{
  "n_layer": 11,
  "d_model": 128,
  "n_head": 4,
  "n_kv_head": 1,
  "head_dim": 32,
  "d_mlp": 320,
  "vocab_size": 32000,
  "activation": "swiglu",
  "norm": "rmsnorm",
  "norm_place": "pre",
  "norm_eps": 1e-06,
  "positions": "rope",
  "rope_base": 500000.0,
  "rope_fraction": 1.0,
  "qk_norm": false,
  "attn_scale": 0.177,
  "bias": "qkv",
  "tie_embeddings": true,
  "parallel_block": false,
  "init": "uniform",
  "init_std_qkv": 0.0509,
  "init_std_o": 0.0,
  "init_std_up": 0.0509,
  "init_std_down": 0.0,
  "optimizer": "soap_variant",
  "lr": 0.00949,
  "beta1": 0.95,
  "beta2": 0.98,
  "weight_decay": 0.1,
  "lr_head": 0.0159,
  "warmup_steps": 200,
  "schedule": "wsd",
  "decay_fraction": 1.0,
  "decay_shape": "pow",
  "final_lr_fraction": 0.02,
  "batch_tokens": [65536, 131072, 262144, 524288],
  "seq_len": 512,
  "doc_mask": true,
  "z_loss": 0.0001,
  "train_tokens": 412600000,
  "steps": 1934,
  "dataset": "wikipedia_en"
}
Each number is 200 + 20 x the weight over the matrix's rms, rounded and kept within 0 to 999. Layers, rows and columns count from 0.

# layer 8 MLP gate, 320x128, rms 0.162, rows 102-118, columns 0-63
204,242,205,200,222,223,201,193,196,182,194,140,207,198,196,192,187,200,186,186,233,248,186,205,170,200,221,211,182,231,198,222,193,185,224,193,194,185,220,202,184,182,205,247,189,193,168,177,217,196,187,162,228,188,206,215,172,191,205,208,152,232,189,212
215,205,197,195,207,210,203,218,194,170,209,176,204,207,183,215,177,183,191,200,223,195,182,202,200,213,209,205,238,195,183,204,181,183,185,182,197,166,190,220,174,196,180,181,221,195,180,182,188,211,205,208,235,179,203,189,175,178,202,195,150,207,184,192
229,196,226,204,199,199,213,209,229,198,254,202,206,189,202,224,203,173,216,178,221,196,229,183,189,216,225,200,219,189,221,230,233,170,194,213,195,187,234,195,189,233,255,208,201,215,176,229,165,174,194,197,186,196,207,171,224,212,202,176,210,196,188,213
237,177,157,215,185,227,204,227,167,186,190,188,199,188,192,208,193,199,216,215,188,212,219,193,179,191,180,188,212,196,166,189,207,206,196,195,251,195,211,208,228,205,180,208,217,184,226,210,232,207,201,190,188,217,196,177,205,205,177,227,177,206,203,202
192,209,205,188,193,229,201,195,203,179,216,159,177,219,212,210,177,191,178,218,218,207,193,203,214,208,207,178,234,224,175,220,237,217,215,198,200,206,220,198,200,184,207,169,206,192,235,235,193,189,188,218,209,216,209,182,209,211,175,191,172,216,195,213
193,208,197,180,218,233,197,185,197,186,191,174,192,158,175,169,212,219,238,220,190,221,192,215,193,209,215,203,215,190,208,208,175,189,190,203,229,205,209,221,187,203,203,206,222,208,166,176,181,196,194,205,238,192,225,181,216,215,186,196,196,165,206,193
189,202,183,163,209,181,158,212,179,205,201,193,182,226,188,195,198,193,245,169,211,167,217,223,148,189,208,161,157,167,194,211,183,217,187,213,200,181,210,212,147,241,175,244,219,183,163,162,194,191,188,210,161,182,195,184,210,190,212,180,182,201,192,217
185,178,192,175,177,194,188,180,181,203,181,198,190,220,217,196,173,196,181,191,206,186,212,202,213,203,244,189,195,204,237,227,205,159,232,180,213,173,213,177,220,192,194,178,201,174,208,199,225,220,203,202,185,223,201,229,216,209,209,182,191,211,176,245
233,195,185,181,184,224,236,165,202,198,162,216,189,181,206,191,205,188,172,250,164,239,228,215,175,182,208,181,202,213,174,203,217,191,207,206,215,200,189,188,220,250,179,199,207,207,216,212,163,204,183,192,175,172,206,189,193,191,195,197,182,227,174,220
161,239,192,179,189,181,167,196,223,191,224,183,174,235,185,175,194,195,229,174,212,213,205,212,204,213,222,180,158,170,179,229,220,183,190,183,210,163,238,203,187,204,182,201,169,240,196,200,218,183,191,174,195,208,181,209,207,166,175,186,214,200,152,218
228,198,210,219,188,195,189,197,206,183,164,192,153,183,212,175,183,215,187,235,178,203,177,217,178,188,185,190,173,210,222,178,224,209,208,201,194,213,193,215,177,176,226,194,187,191,204,195,189,185,199,178,226,199,204,192,216,176,201,201,209,227,207,219
215,171,191,200,169,237,190,226,201,159,232,201,218,204,235,195,188,205,212,175,194,227,224,196,200,174,191,184,206,226,193,176,187,218,228,190,211,197,177,209,233,202,166,219,194,225,197,183,195,233,167,169,219,199,230,220,170,227,201,197,151,185,165,198
216,192,177,207,211,181,166,211,220,208,206,188,191,217,193,162,217,225,226,188,189,189,183,188,232,215,220,232,190,217,199,226,208,186,192,215,211,166,195,164,182,205,208,185,216,182,187,188,177,186,184,192,173,243,215,198,197,198,161,167,203,211,224,212
232,199,180,230,192,215,225,208,198,211,192,229,137,197,189,221,186,233,206,162,181,190,206,213,214,196,192,238,198,183,175,207,224,212,176,196,181,190,223,202,197,229,206,181,228,184,204,214,181,214,207,221,186,172,196,206,205,207,183,174,202,184,206,195
221,256,172,175,177,203,201,235,222,189,192,251,214,212,226,198,182,198,227,206,197,202,184,207,215,176,231,174,180,225,197,176,205,175,209,211,218,202,186,237,214,228,217,180,196,192,168,162,182,195,207,197,195,179,204,180,181,211,177,230,219,187,221,199
180,203,207,213,245,170,200,183,219,199,200,198,228,215,212,183,192,178,200,178,223,198,208,169,158,165,222,182,206,224,221,216,198,205,210,199,208,195,222,216,184,204,223,219,200,220,203,239,174,208,216,197,199,183,208,189,183,216,196,146,202,191,224,198
224,194,184,215,198,183,195,187,187,178,223,190,241,193,190,184,208,217,197,212,174,220,183,185,214,222,200,181,230,210,201,186,186,205,197,199,201,224,184,217,195,222,188,199,179,192,210,194,203,234,234,189,193,198,189,200,180,206,192,208,174,171,198,205
# layer 8 MLP up, 320x128, rms 0.165, rows 102-118, columns 0-63
213,180,219,200,203,225,214,214,170,203,237,241,244,226,187,178,215,239,203,175,193,234,196,183,209,217,226,216,192,200,234,203,174,217,181,202,225,224,189,223,211,219,178,202,157,174,213,206,212,194,226,238,184,221,211,195,179,202,218,190,203,197,216,235
218,208,220,161,205,190,192,227,167,199,209,219,204,178,194,193,186,178,184,203,186,209,189,194,223,207,170,185,221,219,198,183,207,197,204,183,221,186,187,199,195,229,203,235,192,206,203,194,189,165,179,212,185,190,205,204,214,217,209,204,172,220,188,214
174,185,166,200,212,164,205,209,207,169,170,189,190,203,190,198,203,204,197,186,177,187,241,218,227,182,205,190,219,174,207,190,185,203,172,186,229,212,192,212,185,213,191,235,187,188,204,172,218,215,224,233,196,201,182,192,172,177,195,229,202,227,195,219
222,227,188,217,222,168,185,247,214,151,200,255,209,198,212,166,226,188,211,185,210,171,181,195,181,212,209,206,188,204,179,157,187,183,193,198,194,217,220,158,197,183,212,207,217,217,168,212,208,214,205,193,189,181,188,184,199,195,173,170,217,222,197,208
190,239,213,199,201,200,210,234,196,234,227,218,167,190,195,223,234,218,204,181,185,213,205,187,215,187,196,206,216,195,213,217,218,200,208,171,175,205,182,203,222,212,180,191,206,206,190,196,246,177,181,217,190,207,184,212,224,220,199,196,185,201,232,185
219,197,222,213,206,200,184,217,187,148,208,158,187,236,173,215,221,249,193,207,193,178,253,160,186,195,195,189,216,181,198,205,188,180,160,208,202,169,205,236,185,203,206,229,174,227,196,203,181,221,204,214,158,198,178,205,158,182,188,230,210,226,182,194
204,190,198,189,195,174,199,204,221,219,209,227,199,209,206,199,206,207,185,166,183,187,218,223,149,163,203,174,222,184,185,153,196,172,176,188,222,227,220,216,202,215,194,179,224,198,156,184,180,182,190,187,160,173,189,177,218,218,239,191,190,176,211,229
220,226,204,205,178,207,222,185,170,214,224,167,204,197,230,175,183,170,163,213,217,182,200,213,210,182,195,211,230,219,186,200,209,212,148,200,195,212,201,206,223,208,229,226,202,207,184,212,187,211,228,150,230,202,216,190,224,187,198,203,207,194,175,202
180,220,196,202,195,214,197,217,196,191,202,202,197,160,184,197,238,191,204,185,210,211,233,209,208,198,212,193,207,212,234,208,156,200,226,186,223,172,204,178,183,217,208,185,202,182,178,213,255,208,180,222,218,203,192,196,203,202,202,192,142,214,209,161
181,194,192,211,187,179,174,206,209,200,228,172,204,205,223,160,210,192,172,251,205,205,198,206,186,198,164,184,213,169,161,241,225,226,201,190,180,194,183,225,172,206,209,226,196,201,199,220,187,226,168,232,222,193,188,217,221,215,174,187,177,201,195,213
192,170,215,207,191,220,216,214,181,180,187,209,226,196,202,179,189,201,191,238,184,188,175,180,227,181,201,227,220,221,183,198,226,198,183,202,194,199,231,182,196,235,214,182,210,207,187,193,209,192,217,206,188,223,169,207,218,167,209,212,204,195,213,239
237,193,177,247,205,200,172,273,197,201,177,194,179,193,216,211,200,187,184,218,206,183,213,239,179,188,174,206,190,159,186,166,180,186,198,203,195,201,224,172,187,180,194,211,182,213,174,196,196,219,213,143,204,160,222,174,224,194,195,183,210,170,190,199
220,208,218,204,208,200,185,208,177,201,172,217,204,215,210,227,214,202,201,199,214,185,188,156,214,206,235,194,180,190,206,197,178,207,216,186,197,169,195,157,200,200,200,207,232,217,204,226,192,215,184,220,202,209,200,176,201,199,197,223,199,204,180,198
226,200,204,190,173,195,208,232,194,198,200,214,224,194,193,166,219,226,196,196,237,207,183,181,186,193,218,216,195,216,202,161,173,219,208,185,211,179,187,222,167,218,163,201,205,195,197,189,200,181,217,181,205,193,237,242,190,183,225,203,220,202,190,220
161,224,234,173,196,184,214,197,208,252,186,197,208,219,225,211,222,180,204,186,239,200,179,192,182,182,208,180,200,188,206,187,183,209,208,187,179,215,184,203,212,188,218,215,198,203,182,163,206,155,219,230,178,198,153,186,211,196,220,190,210,214,218,188
156,175,189,186,201,197,170,215,174,207,199,201,204,222,229,175,179,163,224,224,205,195,202,210,210,176,163,224,212,177,199,226,224,228,228,207,202,216,219,244,207,197,203,219,187,239,210,219,203,226,225,178,210,163,175,201,185,199,224,175,199,163,202,180
200,181,185,185,187,200,180,207,185,206,219,230,194,191,219,193,195,186,201,221,197,205,222,181,200,214,206,213,184,233,190,191,214,238,199,222,201,188,205,191,196,201,206,188,188,223,233,223,200,208,173,196,211,209,198,218,210,199,203,204,181,202,178,222
# layer 8 MLP down (transposed), 320x128, rms 0.161, rows 102-118, columns 0-63
208,243,208,189,183,162,198,215,181,201,203,193,162,196,214,202,204,246,193,191,184,223,182,207,206,194,222,219,173,192,239,202,175,189,184,206,202,209,202,248,179,208,211,221,220,176,213,205,210,193,196,203,178,217,190,197,173,195,199,175,185,223,199,210
169,214,203,191,201,204,203,209,202,175,216,210,199,172,207,232,223,199,214,200,197,191,156,171,202,189,207,224,209,188,220,201,176,224,216,193,166,205,184,168,228,257,182,220,232,202,199,169,198,197,195,213,194,197,206,181,194,237,183,184,173,210,181,189
216,187,236,202,221,208,229,222,204,194,213,200,190,185,181,205,195,198,211,216,179,209,250,203,173,195,207,235,231,184,187,208,208,191,191,184,182,177,165,192,204,232,241,203,164,211,212,222,190,188,196,214,170,221,211,188,195,193,193,210,236,220,189,234
192,191,177,190,192,204,216,192,209,202,248,181,200,182,188,198,153,228,208,200,171,205,205,206,183,169,180,217,200,188,198,163,179,188,201,189,189,223,209,226,231,194,193,208,198,171,231,221,204,216,206,174,214,180,214,219,219,189,221,211,182,173,219,141
222,226,212,196,172,200,197,176,219,156,226,207,204,186,184,183,180,202,175,201,216,169,184,225,204,217,195,193,208,200,164,206,195,208,195,216,175,232,214,190,186,215,196,201,188,212,175,176,212,231,203,161,216,211,190,192,182,197,202,184,206,214,171,242
175,201,188,207,216,184,184,206,223,190,206,184,183,197,152,210,175,214,217,202,223,248,230,185,203,206,199,216,238,197,199,210,180,197,218,188,210,162,261,223,199,224,175,198,203,195,200,200,187,229,192,222,143,138,170,204,194,181,173,189,209,210,150,186
199,199,215,219,230,207,166,277,173,228,189,204,206,210,213,213,188,227,207,213,205,164,208,202,146,194,214,227,170,193,178,174,166,198,214,211,187,192,191,176,196,192,197,183,191,186,224,193,200,211,188,182,182,195,182,229,233,190,221,195,201,185,184,210
179,213,189,167,212,202,194,192,218,194,201,169,204,187,199,212,219,227,216,246,162,218,204,228,186,192,178,206,178,202,231,196,212,174,221,215,213,193,192,169,208,206,232,251,215,185,214,198,200,185,204,210,163,196,224,162,202,187,191,213,216,222,241,199
196,227,215,192,181,185,199,219,207,234,198,181,153,214,198,220,207,211,190,182,219,177,193,183,223,226,188,162,188,187,229,223,237,179,205,175,183,214,186,165,163,186,207,144,191,178,226,236,192,234,212,177,245,197,188,217,176,205,203,178,204,166,208,195
189,242,190,211,214,158,213,150,173,175,214,222,206,215,211,214,175,205,209,173,175,187,195,167,169,195,201,160,213,174,208,230,207,180,231,208,216,189,226,230,203,205,199,209,193,170,186,239,204,190,185,212,202,187,193,211,232,208,201,184,189,170,196,202
170,202,215,174,220,190,165,234,210,211,243,206,193,186,185,181,180,233,212,196,233,179,234,191,213,197,213,220,210,222,203,210,201,209,201,202,194,198,196,179,195,193,195,203,192,203,210,209,232,191,206,193,177,204,202,231,196,229,197,226,182,204,201,172
179,185,173,160,212,212,214,177,218,194,186,206,204,224,194,211,195,220,210,196,178,218,159,184,239,249,189,206,208,222,176,224,204,213,223,201,206,166,188,215,210,234,204,209,218,178,219,196,211,194,175,232,202,207,214,182,191,172,196,175,161,184,180,180
154,208,218,179,199,220,222,168,221,191,190,237,216,207,214,203,221,204,177,186,179,222,192,217,166,228,190,173,199,193,204,214,201,188,183,217,204,219,182,243,178,198,201,204,194,196,202,182,190,218,190,173,164,217,211,185,250,186,188,190,198,180,212,207
221,203,200,210,157,197,208,183,205,205,185,192,222,200,218,202,187,208,179,206,216,222,196,185,163,150,172,175,205,168,185,214,188,210,212,212,216,210,192,226,209,191,156,213,238,191,223,191,203,201,223,193,228,199,220,203,221,194,189,234,204,212,184,191
167,202,230,221,192,190,160,209,156,196,189,208,199,226,192,177,205,211,187,166,206,195,157,210,195,228,189,204,198,218,238,196,220,220,191,208,174,191,202,189,193,194,213,218,183,200,185,187,186,185,172,212,177,184,211,183,146,199,216,207,194,277,170,205
215,201,180,196,203,192,193,198,199,211,197,201,206,177,215,218,218,168,212,242,194,167,187,210,199,171,175,205,190,198,189,229,220,220,222,202,198,186,203,226,181,164,193,199,190,196,162,227,181,160,182,227,157,187,246,198,167,180,232,217,185,198,199,163
225,236,246,211,155,227,215,207,179,211,216,190,219,192,226,198,199,206,158,216,167,209,184,225,176,199,181,212,189,231,221,215,187,211,202,229,239,209,210,193,211,197,217,216,216,179,200,209,240,185,200,193,218,206,224,195,215,189,192,203,207,218,189,197